From a checkpoint of a small transformer trained on Wikipedia.
Size: 9 layers, width 128, 4 heads of 32 (2 for keys and values), MLP 512 quick GELU, vocabulary 8192, 3.72M parameters.
Architecture: RMSNorm before each block, no biases in attention or MLP, untied embeddings.
Training: a variant of Muon for these matrices, 7691 steps.
Each number is 128 + 24 x the weight over its row's rms, rounded and kept within 0 to 255. Layers, rows and columns count from 0. The size above them is the row's rms in percent of the matrix's.

# layer 5 MLP up, 512x128, rms 0.0698, rows 327-379, columns 0-63
size [100  92  90  89  90 109  95  99 112 109 103  96  91 111  91 116  89 105  96  87 100 106 101  92  98  97 103 105 102 111  97  95  99 100  96 106  99 101  91 107 103  97 111 108 100  98 114 104 103 105 126  96 104]
[[142 133  99 157 141 153 150  94 131  74 177 154 150 117 164 112 154 132 127 152 114  93 120 129 149 124  89 104 145 123 184 123 138 122 175 103 122 147  88 123 141 146 109 138 125  91 153 134 154 159 134 161 127 121 150 156 161 100 102 162 121 127 154 138]
 [140  69 137 121 135 157 112 140 119  99 133 124 135 134 113 119 108 122 141 117  84 173 121 137  54 146 106 131 117 136  78  84 140 142 149 125 112 134 130 171 135 127 159 194 135  98 144 128 130 134 116  93 116  97 134 141 129 165 107 124 142 113 120 137]
 [150 172 135 139 101 138 154 100 153 120 153 151 123 105 199 101 143 103 133 103 113 171  98 124 196 122 153 154 127 125 182 135 134 129 115 117 107 111 124 107 104 105 131 132 134 118  94 164 135 133 121  93  95 146  95 146 128 150 160 124  77 154 109 130]
 [131 192 142 144 125 122 124 101  83 139 126 118 121 140 124 118 109 116 118 113 132 138 187  99  95 126 178 150 113 129 106 117 119 119 121 148 122 161 115 116 138 108 128 141 147  93 112 124 149 128 146 100 107 155 104 136 167 142 115 104 116 141 131 127]
 [173 153 148 166 124 166 124 113 118 166 119  87  89 137 149 147 184 139 177 130 103 120 166 141 116 141 117 147  88 115 145 141 122 157 158 125 116 151 115 136 143 160 137  87 143 116 129 147  95 103 139 148 117 120 131  84 116 132 136 128 142 159  84 110]
 [110  84 134 120 169 125 127 138 140 186 135 118 147  96  94  98 119 138 132  88 145 153 127 149 120 165 103 152 122 123 158 112 178 155 139 145 123 124 114 116 156 138 128 147 128 156 118 119 148 164 105 121 146 144  96  96 118 135 107 136 127 106  84 123]
 [151  82 131 111 103 140 117 129 153 197 127 131 119 139 110 163 120 161 152 115 169 144 145 129 103 136 123 149  99 175 130  59 103 115 147 127 140 109 115 157 129 106 104 152 130  95 136 147 187 172 107 111 121 148 140 119 132  96 113 119 110 162 138 108]
 [142 116 135 157 173 154 139 133 125 131 157 122 137 105  97 132 137 128 151  86 112 166 116 142 109  93  82 143 128  91 133 144 149 100  91 104 142 132 151 112 144 103 125 209 105 137 157 134 121 137 134 123 120 105 126 115 111 101 117 124 182 117 126 163]
 [134 100 134 112  81 122 133 142 129 131 135 127 129 140 122 146 150 124 147 113 104 144 123 121  95 122 122 146  63 167 100 124 176 103 138 169  90 121 157 132 120  83 167 134 143 110 157 134 129 131 141 149 126 106 145 137 141 166 115 123 106 126 152 127]
 [135 104 119 169 162 128 136  99 118 112  59 149 109  96 108 108 109 140 148 126 140 146 125 118 156 124 146 141 141 125 114  94 150 108 143 107 159 101  95 140 165  88 140 120 131 113 110 135 128 134  96 127 155 129 139 100 164 112 139  98 153 116 119 109]
 [177 159 108 118 142 148 137  99 134 156  95 144 171 104 141 123 152  96 126 141 123 119 122 120 138 118 165 124 133 113  70 115  83  99 130 143 151 123  89 145 164 130  97 124 164 104 106  98 142 102 115  91 148 101 112 124 109 163 135 164  85 188 154 136]
 [108 154 105  94 126 107 133 134 116  96 174 113 109 125 107 144 125  97 147 107 103 108 125 136 110 150 133 135 158 109 126 134 118 145  66  99 140 145 159 117  80 172 165 175 132 112 137 123 120 178 136 120 122 129 123 100  98 112 142 126 134 110 138 118]
 [ 97 100 124 103  96 127 161 121 111 155 121 110  93 123 142  60 142 109 142  93 137 163 111 153 127 123 156 119 121 100 108 142 124 112 149 101 108 160 135 172 127 144 128 133 148  87 140 142 141 163 134 134 126 153  78 101  87 152 100 142 108 158 124 159]
 [124 101 125 151 134 171 123 140 156 110 103 153 155 126 113  81 121 140 141 130 110  73 116  98 120 140 146 120 113 137 132 132 153 110 119 120 135 127 148 119 109 138  91 112 133  94 176 141 131 108 123 142 141 174 123 119 170 112 126 112 135 103 166 145]
 [123 141 111 141  84  92 161  82 102 148 129 161 140 117 102 135 131 140 123 170 112 122 142 136 127 133  93  81 121 109 122  89 139 122 162 139 154 122 111 187 133 114  80 149  93 127 165 162 132 134 123 144 105  83 127 129 169 117  84 150  89 125 151 114]
 [126 124 147 161  81 150 115  76 160 178 129 145 135 125 104  94  77 166 125 143 154 163 153 116 122 118 151 112  96 149 139  75 165 153 171 101 124 108 132 146 119 103 144  86 134 110 149 156 125 156 104 128 161 114 119 127 132 113 162 120 103 139 116  92]
 [163 141  89 159 133  99 125  68 163 109 122 100 143 135 171 138 129 152  65 160 130 146 132 106 148 161  95 143 105 105 143 100 173 107 118 181 177 103 123 127 141 129 129 155 131 141 155 136 145 118 141  96 131 139 108 149 113 123 123 154 118 168 113 165]
 [119 164 126 117 108  80 152 141 145 157 123 151 126 116 152 146  91 149 107 109 141 100 138 121 110 126 101 118 172 127  79 151 136 143 136 131 108 143 167 144 119 144  96 137 126 137 150 128 175 126 113 117 163 102  92  98 128 139 138  83 159 160 126 178]
 [128 114 136 159 102 116 106 105  96 126 110 126 134 127  78 103 148 147 110 115 150 107 124 121 121 146  92 139 106  89 134 105 151 175 132 147 147 109 128 156 147 144 131 142 103 134 128 135  93 156 140 153 141 123 162 117 169 145 147 125 161 129 145 130]
 [159 128 122 118 129 115 126  87 168 109  93 117 149 154 159 124 119 122 153 111 122 185 122 142  84 148 106 122 126 137 148 117 145 101  91  86 140 173 102 108 101 105  98 132 123 126 154 140 147  80 115 115 138 110 151 107 113 138 121  87 129  88 114  73]
 [157 116 101 113 141 166 152 136 110 123 142 159  97 147 100  79 145 139 113 124  97 161 149 102 113 154 122 115  83 146 104 133 127  86 124 133 137 131 160  99 131 111 128  50 169 112 110 149 132 177 151 126 142 145 150 113 128 191 117 137 145 171 133 152]
 [161  99 105 104  92 110 132 145 123 110 127  76 147 120 124 110 160  96 179 164 114 133 117 142 101 139 136 123 112 163 116  90 150 113 165 150 131 128 173 101 131 108 116 132 114 133  98 127 155 118 147 129 137 178 137 155 134 138 105 160 141 139 153 143]
 [164  93 110 166 131 145 102 133 109 125 153 156 165 157 121 177 158 127 115 118 132  79 135 150 110 151 136 145  93 116  94  85 150 125 113 153 178 127  91 133 146 127 166 130 112 118 153  99 120 123 125 113 148  73 144 148 141 148 107 134 134  64 136 156]
 [ 99 130 125 105 133  81 134 169 146 152 138 192 145 135  75 117 111 132 131 100 110 121 157 112 121 104 113 161 117 146 106 121 140  57 108 166 125 117 115 104 132 132 123 139  87 123 132 141  99 121  95 132 164 137 113  64  92 115 126 103 135 152 110 114]
 [128 116 137 134 178 104 134 135 104 131 115 148 103 120 193 108 109  76 115 134 129 136 123 111  88 137 110 119  94  84 137  86 159 107 170 118 184 161  73 126 122 120 150 150 100 111 127 168 170 128 140 111 125 126 151 124  95 111 159 121 130 184 144 174]
 [141 154 153 155 109 123 146  88 174 112 117 128 159 134 153 150 140 108 147 162 103 176 160 136 154 112 118 135 131 111 119 114 110 129 144 144 134 119 157 109 130 125 119 166 128 115 158 120 132 148 166 135 143 116  97 143 151 126 140 118 100 120 118 132]
 [110 170 115 144 156 112 170 129  99 101 109  59 175  77 126 184 127 172 144 136 141 135  98 109 124 181 132 132 125 126 112 105 129 137 122 136 154 102 118 140 157 127 120 146 119 123 132 152 103 153  82 110  92 122 129  94 114 114 154 136 127 137 149 138]
 [133  82 123 152 109  89 119 108 105 107 135 134 163 110 130 137 145 116 171 143  85 122  98 120 134 119  77 150 117 154 149 164 148 104 110 128  90 118 155 180 133 111 112 146 130 102 127 166 131 117 135 126 111 172 131 142  95 156 175 127  92 141 107  78]
 [156 141 116 158 158 139 142 137  89  90 146 103 127 142  93 101 136 116 177 140 107 115 186 170 141 119 136 100 152 161 151  96 121 114  99 129 159 121 160  91 130  99 145 147 152 130  84 149 185 126 112 141 112 172 136 107 153 100 123 197  90 126 154 169]
 [121 188 139 103 129 117 142 135 142 159 120 145 170 129 149  90 130 109  96 112 110 147 101  80  94  48 115 117 128 158 123 134 133 105 131 111 112 138 136 127 139 128 118 132 112 112 140  92 121 104 102  99 128 110 142 125 144 123 143 159 124 154 146 112]
 [ 64 148 140 119 131 152 122 107 117  89 137 123 142 122 136 154 148 112  64 104 157 129 114 106 168 110  99 119 111 123  60 131 134 126  99 113 134 120 144 127 114 165 119 101 119 133 149 124 136 134  83 158 138 151  79 128 137 155 124 148  95 152 137 134]
 [ 87 144 156 132 114 115  85 154 118 102 131 119 138 120 108 105 104 157 155 153 152 107 161 142 156 104 124 108  82 124 139 140 122 108 140 139 109 157 111 115 141 157 121 107 104  98 111 164 122 130 119 169 123 146 138 148 117  54 109 125 155 118 136  79]
 [111 180 108 160 124 109 143 142 114 136 167 138 171 137 142 128 116 178  78 101 120 128 140 173 160 112 173 123 118 136  60 120 110 114 135 166 117 142 103 186 140 134 122  89 148 123 145 117 144 129 109 123 137 111 118 112 111 110 115 118 135 121  84 150]
 [ 91 135 112 104 124 152 142 106 131 109 134 127 134  91  69 121 152 139 151 123 134 154 153 139 168 104 109 122 141 110 124 116 133 119  74 115 137 128 116 137 125 188 113 161 108 105 138 107 166  91 120 126 136 154 167 126  94 133 107 113  89 129 103 148]
 [142 151 106 108 105 180 121  92 113 162 130 121 135 141 132 129 174 167 110  84  80 157 102 117 106 133 115 117 154  83 137 101 127 134 102 132 164  95 159  90 145 133 103 121 127  97  99 143 103 139  99 119 126 114 148 132 133 155 126 106 159 120 139 110]
 [142  87 195 140 118 117 125  96 162 119 143 142 117 124 165 143 123 122 132  79  97 109 132 156 122 128  96 146  96 121 132 142 112 111 110 104 114 131 197  81 101 142 107 121 103 147 138 170 158 142 120 123 138 165 150 118 136 167 103 160 114 146 156 143]
 [112 135 119 120 118 158 152 128 125 117 140 145 149 119 145  96 138 156 125 142 118 140 140 125 143 103 151 122 115 106 175 191 137 105 108 145 107 173  87  81 117 156 118 134  88 162  77 142 118  73 101 101 142 116 182 119 157 111  99 121 117 156 139 128]
 [ 68 118 113 112  89 139 152 110 171  92 128 137 162  88 162 125 124  86 153 129 121 128  98  96 103 142 127 144 107 130 104 115 111  88 112 124 148 169 137 154 156 123 143 127 101 136 141 117 130 166 159 144 135 124 160 122 123 152 130 126 176 147 130  80]
 [134  85 117 131 108 130 175 122 131 109 149 108 126  87 133 165 122 138 129 165 105 164 157 110 119  90 146 133  96 116 137 103 153 114 171 118  98 107  96 119 135 100  97 122 157 116 133 108 129 117 104 152 131 150 146 138 115 149 114 143 143 129 112 114]
 [120 133 154 130 107 121 146 118 129  99 134 152 108  88  84 117 164 137 126 167 145 127 154 129 159 131 134 180 148 163 136 144 140 156 169 116 111 123 147 149 121  88 114  88 110 127 104 138  89 138  85 106 128 138 166 137 100 139 139  85 146 161 144 100]
 [110 108  82 145  98  56 124 121 114 130 152  99 119 131 124 129 134 140  97 137 171  76 155 138 129 151 115 117  91 122 110  92 145  73 127 133 119 116 141 117 174 123 138 106 105 109 125 139 120 107 129 126 143 182 155 123 143 159  91 156  97 138 153 151]
 [126 139 124 110 106 126 108 118 121 130  83 162  91 133 175 100  88 133 139 151 104 123 144 107 122 145 115 126 166 155 124 117 113  81 166 125 137 126 101 102  77 131 111 142 127  88 135 112 147 102  59 142 109 100 165 134 140 118 158 151  91 107 171 133]
 [135 150 141 126 112 142 127 113 125 136 162 131  91 133 125 119  85 114 150 139 103 148 143 103 145 119 109 107 128 126 144 167 107 105  99 118 106 196 117 107 159 134  86 131 106 124 169 123 136 162 119 117 114  98 109 146 143 159 174 131 139 141  69 107]
 [105 126 159 111 143 112 128 133 125 129 161 161 133 142 146  55 140 143 147 101 136 142 116 150  94 124  66 144 100 178 139 169 150 117 144 124 147 116 129  82  93  99 121 127 128 113 116 157 162 104 111 160 147 164 121 118 139 165 118 108 117 114 170 102]
 [131 134  89 132 122 159 168 137 151 128 108 120  99 100 137 146 123 127 124 129 129 158 130 140 132 110 140 121 151 111 140 112 164 110 159  89 116  82 158 130 106 137 129 116 176 117  70 127 135 113 140 107 147 122 175 110 139 108 172 117  70 123 135  94]
 [ 93 138 147 106  96 138 127 160 120 123 133 127 135 117 181 136 103 121 171 114 168 124 143 160 126 121 114 103 133 122 160 125 138 144 139 133 131 141 132 132 117 151  85 172  97 140  84 121 166 143 177 143 102 146 129 127 115 115 142 124 110 122 168 172]
 [ 87 134 155  99 157 213 118 144 118 134 127  96 133 148 140 153 139 110  81 122  85 152 143 128 131 122 110 157 122 110 140 144 133 105 115 111 128 146  79 112 109 139 120 160 122  84  83 151 129 137 135 131 102  98 155 111 156 147 133 100 150 143 138 104]
 [ 96 147 147 100 126 135 106 112 181 138 128 187 143 130 149 126 111 139 170  95  69 129  98 141 150 120 129 102  99 148 154  95 153 121 138 111 144 140 145  98 126 156 126 140  98 143 116 147  95 142 147 125 138 140 106 123 119  92 144  93 171 104 119 181]
 [101 105  84 131 117 145 131 117 158 143 133 130 137 112  84 121 149 192 142 133 110 143 121 125 119 165 109 144 106 145 162 134 141 123 109 109 143  84 154 158 155 121  98 169 105  74 142 140 143  94 102 135 119 155 102 141  66 166 169 116 143 148 120 162]
 [135 136 107 154  70 184 147 163 173 146 159 114 105  96 160 166 161 127 141 131 170 105  91 119 141 124 130 140  95 114 127 157 128 137 112 121 152 139 106 121 159 120  93 111 107 110 105 131 135 138 116  96 113 116 158 126 118 116 166 153  93  89 152 149]
 [143 173 165  92  99 105 114 120  99 130 162 153 161 108 153 112 103 108  98  93 191 154 158 103 136 137 122 169 128 128  82 147 114 100 102 145  86 157 113 114 160 157 126 136 129 119 109 133 126 130 136 143 109 131 183 118  89 138 114 148 148 135 104 168]
 [ 80 129  94  99 167  85 131 111  99 126 141 127 144 147 135 131 136 133 116 106 104  97 129 193  86 124 159 145 126 178 110 118 135 101 116 106 153 158 122 128 153 162 164 182 132 131 165  81 154  94 102 146 131 162 126 142 173 154 128 162 136 131 126 156]
 [114 117 109 153 153 122  80 128 143 141 132  94 192 132 102 149 146 110 155 103 135 177 130 137  81  96 161 167 116 103  98  69 132 134 157 126 153 107 118 166 124 156 135 155 168 108 145 112  86 148 120 144 111 150  98 119 153  98 119  92 114 134 127 124]]
# layer 5 MLP down (transposed), 512x128, rms 0.0698, rows 327-378, columns 0-63
size [ 92  93  90  89  94 107 101  97 115 105  98  93 100 102  99 105  88  90  96  81 104 109  87  89  94  98  95  98 101 116 101  89 107  97  97 118 101 105  87 102 105  99 109 108  91  99 114 110 110 113 120  93]
[[ 86 117 142 124 132 139 127 102 128 147  93 129 146 137 134 172  66 138  98 135 114 129 156 185 114 126 172 168 107 133 122 100 107 107 102 131 112 127 146 122  93 120 140 130 143 158  81 127 166 140 155 135 138 121 126 117 135 152 135 116 137 123 134 115]
 [ 73 163 103  87 101 105 123 123 145 165 115 151 122 161 109 110 151 153 132 170 147 110 158 122 130  83 124  96 146 114 183 160  90 126 122 138 131 101 139 142 124  98  99 126  89  81 121 119 108 142 120 104 126 109 143 143 115 129  77 172 136  85 149 133]
 [134 129 139 104 125 112 113 160 123 123 123 135 101 120  76 174 127 133 107 181 139 120 127 173 100  87 103 104 146 157 145 119 129 142 184 124  84  83 139 137 150 162  74 134 132 127 125 123 122 170 109 173 118 112 158 143 145 123 129 155 144 121 137 120]
 [176  82 136 113 126 114 129 140 164 156 108 174 118 145 142 120 130 103 121 147 109 135 105 181 127 106 126 105 139 124 168  98 115 129 122  68 133 140 119 119 133 142 140 112 127 121 110 181  87 144 110 123 130 162 154 172 122 105 124 146 144 107 108 135]
 [ 79  93  96 136 130  86  78 113 121 137 135 145 122 111 125 165 133 137 142 136 131 145 119 127 169 147 142 104 149 113 123 100  84 177  98 127 141 176  93 107 131 147  86 139 103 118  99 120 124 158 139 126 142 145 131 131 144 114 145 141 160 138  83 139]
 [117 155 117 155 108 167 110 124 143 119 112 120 105 138 114 146 148 129 109 159 107  78 121 167 141 104 118  96 132  83  97 124  95  89 170 137 156 164 105 104  91 100 112  97 131 104 126 140  99 112 191 153 131 118 141 152 131 110 126  95 161 106 143 113]
 [ 78  91 109 134 137 143 161 164 135 112 169 131 124 141 103 147 146  92 152 162 113 162 139 122 140  95 142 105 156 114 191 137 116 111 167 142 172  88 157 138 149 116 137  91 146 106 186 102  86 167 128 155 127  90 150 138  80 161 128 119  98 125 118 186]
 [109 117 147 133 106 134  85  99 151 135  60 125 129 166 132 127 114 122 103 159 131  77 121 134 150 112 178 183 111 139  90 144  97 122  75 155  79 167 118 151 115 115 159  89 106 108  97 134 121 115 103 166 130 102 112 143 135 108 124 176 114 149 119 137]
 [108 145 135 143 119 145 117 128 107 111 108 120 129 152  80 156 149 126 186 134 112 161 136 115 138 123 119  79  76 121 139 156 154  93 118 173 127 107 105 143 143 149 127 177 106  87 166 141  98 152 131 143 123 129 129 142 179 129 153 171 173 122 167 124]
 [137 140 140  98  98 167  99 111 138 131 149 109 163 148 181 132 114 154  94 135 100 106 133 129 121 116  98  94 119 152 157 129  87 152 118 144 107 190 167 125  93 127  77 118 132 125 119 136 128 107 155 156 112 101 100 176 120 154 136 114 157 136 153 148]
 [127 132 151 141 120 118 139 124 131 118 116 111 119 121 136  83 110 127 108  88 162  94 151 134 106 160 119 104 122 113 134 133 134 108 128 116 159 100 170 125 160 105 101 117 100 121 137 171 102 165 105 149 152 162 121 128 134 159 188 142 148 125 120 115]
 [129 117 125 164 134 139  83 107 118 148 129 133 124 126 137 105 120 107 154  87 131 159 144  89 125  96 125 105  95 141 108 114 132 102 171 133 136 127 117 149 185 125  84  98 113 147 149 140 173  88 147  96 143  89 104 122 133 132 113 137 138 160 120 111]
 [131 144  78 171 137 143 147 134 128  98 164  90 182 136 130 122 135 147  99 198 136 161 120 161 125 103 122 117 158 146 141 135  93 104  96 148 144 114 130 116 136  90 117 102 129 121 121 122 128 102 123 136 123 133 173 125 106  85 115 126 101 113 124 134]
 [ 94 147  88 101 149 103 108 134 109 108 142  69 136 142 133 152 109 138 105 111  93 170 133 169 153 127 163  96 134 135 114 139  96 124 110 108 132 126 108 178 139 164 153 124 131 145 151 145 131 114 127 128 129 137 155 120  96 123 157 154 132 132 139 114]
 [143 114 128 107 123 136 146 151  92 101 131 153  92 118 123 148 101 167 120 110 122 127 175 140 116 156  77 159 147 141 160  81 112 141 109 115 146 109  82  94 129 115 141  74 143 140 140 108 105 138 148 136 173 130 147 144 114 150 110 156 175 122 116 105]
 [150 123 149 102 178 105 125 139 118 160  93 124 130 155 114 111  98 135 124 129 148 146 176  87 167 111 114 118 120 181 137  92 126 125 155 158  65 139 160 109 105 144 127 156  95 141 148  90 132 122 135  83  84 142 141 117 100 146 144 193 110 117 141 112]
 [108 139 158 109 136 139 150 165 151 101 124 144 115  80 129 134 142 134 166 113  69 138  73 151 156 115 123 112 162 135 173 140 126 153 140 118 136 128 129 163 157 107 110 127 131  88 123 137  57 137  89 134 130 121 144 134 121  81 137 121 160 114 122 133]
 [139 120 109 117 119 140 116 117  93 135 134 100 143 121 131 142 117 102 121 142 112 163 135 179 123 115 147 137 124 150 156 167 122 132 142 127 157 142 120 114 109 110 141  99 109 149 116 114 105  83 103 105 121 152 149 132 134 173 165 152  88  88 141  90]
 [162 155  70  97 148 103 134 131 126 142 142 138 128 108 192 126 153 110 129 146 160 121 136 111 112 159 145 118 140 138 152 115  99 102 104 121 130 149 124 106 117 104 145  83 126 168 142 137 121 104 123 144 106 141 108 134  94 118 119 141 176 109  79 113]
 [126 141 130 122 115 132 137 139 146 146  97 131  97 101  79 149 118 138 102 131 136 110 134 138 150 127 140 143 156 111 184 104 154 146 124 150 111 126 126 156 194 129 119 104 100 110 117 124 136 154 127  97 148 114 124 126 164  76 107 175 142 149  92 148]
 [133 110  97 141  94 135 140 136 164  90  90 103 166 122  58 181 112 103 140 131  88 144 134 145 105  89 122 121 134 118 169  76 136 119 172 132 144 122 135 106 132 144 128 166  87 135 151 130  89 124 155 117 160 156 141 167 152 143 171 135 105 107 110  87]
 [ 96 101 152 114 170 122 104 148 113 159 100 151  96 109 139 177  65 174 125 131 107 148 146 112 165 102 142 144 124 138 112 173 101 120  97 115 111 108  71 132 140 144 120  99 169 151 140  60 124 123 111 124  92  77 148 156 101 135 113 135  81 106 131  68]
 [116 128 145 123 122 157 118 137 124 122 131 114 137  90  96 136 119 116 115 160 118 142 120 110 117 123 133 145 128 136 182 171 143 159 102 149 150  80 135 136 155  91 121 143 140 134 104 126 103 187  94 126 132  90 112 128 123 121 113 158 148 139 110 104]
 [141 139 141 133 174 200 102 122 101 138  95 112 104 150 176 111 146 124 142 119 169 128 134 137 139 122 138  58 115  98 119 166 132 153 119  92 113 173  96 100 122 114 143 137 148 134 124 109 106 125 148 164 127 109  82 144 145  91 113 101 137  75 104 118]
 [148 138 142 105 150 124  87 132 164 119 135 126 120 143  95 139 133 139 112 144 109 163 138 125 156 120 117 126 165 177 161 159 150 112 112 108  76 131 171 110 146 136  87 132 158 157 119  93  87 163 166 134 115 140 100 109 151 123 129  72 106 101 143 126]
 [133  90 110 141 160  93 140 153 108 127 171 149 120 110 119 100  89 115  86 118 109 114 107 173 114 152 117 129 136 189  95 108 176 112 110 127 113 138 138 130 116 141 143 141 113 132 155 176 116  98 132 115  97 134 126  81 124  94  96 109 122 167 107 144]
 [148 133 140  90 122 169  88 130 166 121 152 117 136 104 166 116 124 121 115  87 119 130 143 134 118 154 124 124 114  96 154 123 134  92 124 134 118  96 126 196 102 123 122 116 122 151 184  94  74 111 172 138  99 127  61 143 121 118 118 122 137 123 149 178]
 [157 143 139  95 127 163 115 139 132 141 129 101 111 114 125 159 134 111 111  77 136 108 150 116 148 121 115  72 118 110 130 123  99 128  96 132 138 140  74  84 120 147 135 128  99 121  99 120 127 124 172 154 120 141  96 127 136 148 130  80 147  82 158 168]
 [137 149 123  86 122 126 103 154 141 163 122 146 107 131 118 112 144 140  87 131 127 105 125  92 119 144 119 153  90 101  61 131 127 125 139 140 133 165 102 161 156 166 131  77 131 144 158 108  99 125 155 125 153 100 119 165 144 114 149  49 100 140  74 132]
 [158  90 106  99 138 104 124  92 108 117 166 101 158 132 107 149 159 108 124 159 141 152 133 110 148  98 151 147 131 157 128 136 124 128 135 125 122 132 214 153 149 138 142 130 210 106 136 106 141 157 132 126 155 120  63 127 136 167 147 123 170 170  92 122]
 [175 129 135 130 104 117 157 113 133 118 152 157 136 125 103 125 149 157 136 125 118  90 169 159 160  96 126 129 111 154 145 149 132 130 150 129 103 117 106 120 157  87 133 121 112 102 122 128 136 120 145 109 129 152 183 136 105  91 105 124 118 132 115 125]
 [144 145  79 135  97 131 149 134 152 137 107 144 216 143 104 123 141 135 125 134 120 135  95 138 159  90 104 127 162  72 122 105  94 131 108 112 118  73  82 183 135 113 136 135 140 127 121 122 135 113  89 159 123 101 164 137 125 156 150 110 135 138 126  99]
 [140  92 116 127 111 152 159 161  79 150 154 142 113 121  98 136 145 139 181 190  87 133 122 146 164 101 123 166  96 145 116 138 143 183  91 170 143 117 163 110 132  93 130  94 147 149 131  59 112 142 110 147 141 138 123 103 115 112 130 126 102 159  67 140]
 [174 141 124 129 119 106 115 103 108 133  98 139 148 170 140 131 126  73 103 115 151 132 105 110 143 100 117 130 104 161 115 151 116 113 179 153 122 133  93 132 148 112 153 131 169 149 144 128 143 140 156 105 149  99 135 129 127 121 131 148 130 105 138 115]
 [153 116 138 150 153 125 119 114 146 141 143 155 128 108 143 114 117 118 144 152 141 137 150 145 150 139 135 126 119 181  78 176 123 149 116 101  79 145 101 170 129 175 150 144 133 165 139  91 157 106 171 116 149 157 161 136 115 107 130 146 100 146 107 128]
 [121 146  84 103 130 113 126  93 102 113 119  87  93 137  63 138 144 162 108 156 119 137 130 146  94 173 134 182 144 123 126 166 146 116 177 115 135 151  89 155 118 133 186 121 100 157 145 115 144 110 154 143 128 124 131 154 156 146 157 136 179 151  91 129]
 [144 110 121 148 114 148 144 168 121 154 126 118 111 135 163 143 135  84 108 101 143 133 113 124 111 156 144 141 142 130 130 110 168 146 128  81 108 113 155 120  88 138 160 133 150 107 169 170 111 159 136 156 145 124  90 128 153 173 144  94  95 147 141 105]
 [107 170 111 163 102 159 132 139 158 131 156  93 104 136  91 147 155 138 118 131 139 154 101 145 151 105 158  69 170 135  79 179 134 121 157 114 159  74 100 109 118 102 155 143 147 110  78 107 125 166 134 132  78 109 117 115 185 154 126 123  88 110  98 134]
 [159 127 107 120 104 120 143 153 118 119 156 145 170 160 129  83 144 102 107 103 102 145 144 120 153 169 145 123 130 108  71 143 121 128  89 117 110 148 132 151 159 155 164 127 125 102 114 122 154  96 100 117  94 109 128 144 137 137 147 152 104  68 140 115]
 [147 132 125  97 119 147 144 143 166  96 168 121 123 161 125 160 112 126 137  89 133 146 145 112 117  85 133 126 130 139 105 164 145 127 129  98 134 121  98 164 130 115 162 149 140 118  95 102 109  91 126 114 162 159 147 136 119 149 119  91 105 116 142 141]
 [132 183 138 139 145  97 144 143 134 128 124 169 139  96 131 127 123 153 112 131 121 135  89 158 119 150 129  96 165 129 157  98 146 173 121 107 169 140 125 126 133 101 122 148 155 133 159 112 162 100 115 135 130  86 114 133 136 109 136 124 143 127 100 149]
 [145 153 159 126 118 116 138 125  89 119 187  81 186 146 104 133 119 112 108 115 186 126 154 128 137 142 169 138 109 139 106 132 188  99  97 102 121 143 119 135 132 150 130 104 148 151 123 146 137 116 157 140 143 143  86 132  99 171  97 143 148 113 103 112]
 [123 127 131 154  95 117 116 102 137 125 122  86 133 112 124 146 134 144 135  89 160  83 109 139  91 116 122  88 157 130 136  96  91 105 176 156 148 122 132 155  75 122 119 121 160 122 138 153 190 129 128 142  93 142 127 133 141 123 113 118 118 103 169 151]
 [142 139 109 124 133 161 132 129 138 140 122 141 100  88 154 169 112 141 148 118 127 114 115 132 129 166 165 189 151 109 148  66  72 122 158 136 121 145 123 156 140 101 131 142 101 158 146 124 128 139 109 107 120  97 140 125 108 124 133  70 130 114 110 116]
 [152 114 180  96 164  84  93 108 115 154 146 103 176 144 138 160 165 136 112  98 129 100 127 131 120 160 125  94 159 127  93 128 114 117 137 140 106 136 112 150 148 180 121 133 123 137 162 119 148 137 101  83 135 109 111 104 127 160 106 129 115 145 115 126]
 [144 137 141 119 136 157 131 142 113  74 122 104 163 116  71 123 147 129 116  94 111 156 155  98 142 117 138 138  98 118 109 120 141 117  98 116 138 139  84 114 115 141 170 108 139 123 135 109 132 115 138  98 120 169 124 133 150 175  99 127 140 161  97  82]
 [129 146 136 141 153 108  95 131 121 147 135 120 128 119 136 110  82 130 181 164 120 114 113 125 114 115 127 131 108 175 132 125 108 118 181 156 124 149 148 103 158 119 118  87 164 102 164 133  83 128 172 152 166 122 147 174 130 118 119 109  88 143 126 168]
 [113 108 145 167 127 116 151 135 100 104 134  93 113 147 110  99  80  95 109 144 117 117 167 132 127 154 123  74 145 114 118 114 144 146 146 106 139 107 129 100 109 166  96 137 132 129 137 101 158  90  90 131 131 120 127 167 118 131 107  83 126 113 130 129]
 [137 154 135  98 148 113  65 129 139 162  62 112  92 131 128 115 143 125 115 183 140 107 124 150 115 153 125 111 133 131 154 124 107 124 167 118 130  97 124  91 115 138 114 100 136 148 142 104 155  79 147 195 141 137 127 125 142 124 156 138 127 102 141 108]
 [129 167 116 175 118 109 117 147 114  81 158  99 117  76 146  93  88 126 135 124  81 167  80 164  81 127 155 175 152 125 155 139 115 140 173 118 149 142 145  93  60 101 111 147 125 114 112 124 111  91 104 121 150 130 144 149  90 126 136 142 138 100 133 145]
 [ 86 109  90 166 115 174 102 131 125 146 100 120 141 147 129 124 151 129 140 149 132 151 140 166 119 113 150 148 103 110 133 127 134 138 160 105 138 117 147 178  91  89 117 122  96 142 119 159 131 101 156  95 134 118 130 157 131 112 132 141 164 183 143 115]
 [134 124 151 122 111 157 185 100 137 111  77 105 104 111 102 145 151 120 139 141 123 175 122 112 142 145 158 129 116  91 145 114 116 143 134 137 151 168 143  81 141 132 127 152 126 148 111 119 113 147 132 138 115 121 130 132 139 131 165 122 125 118 121  63]]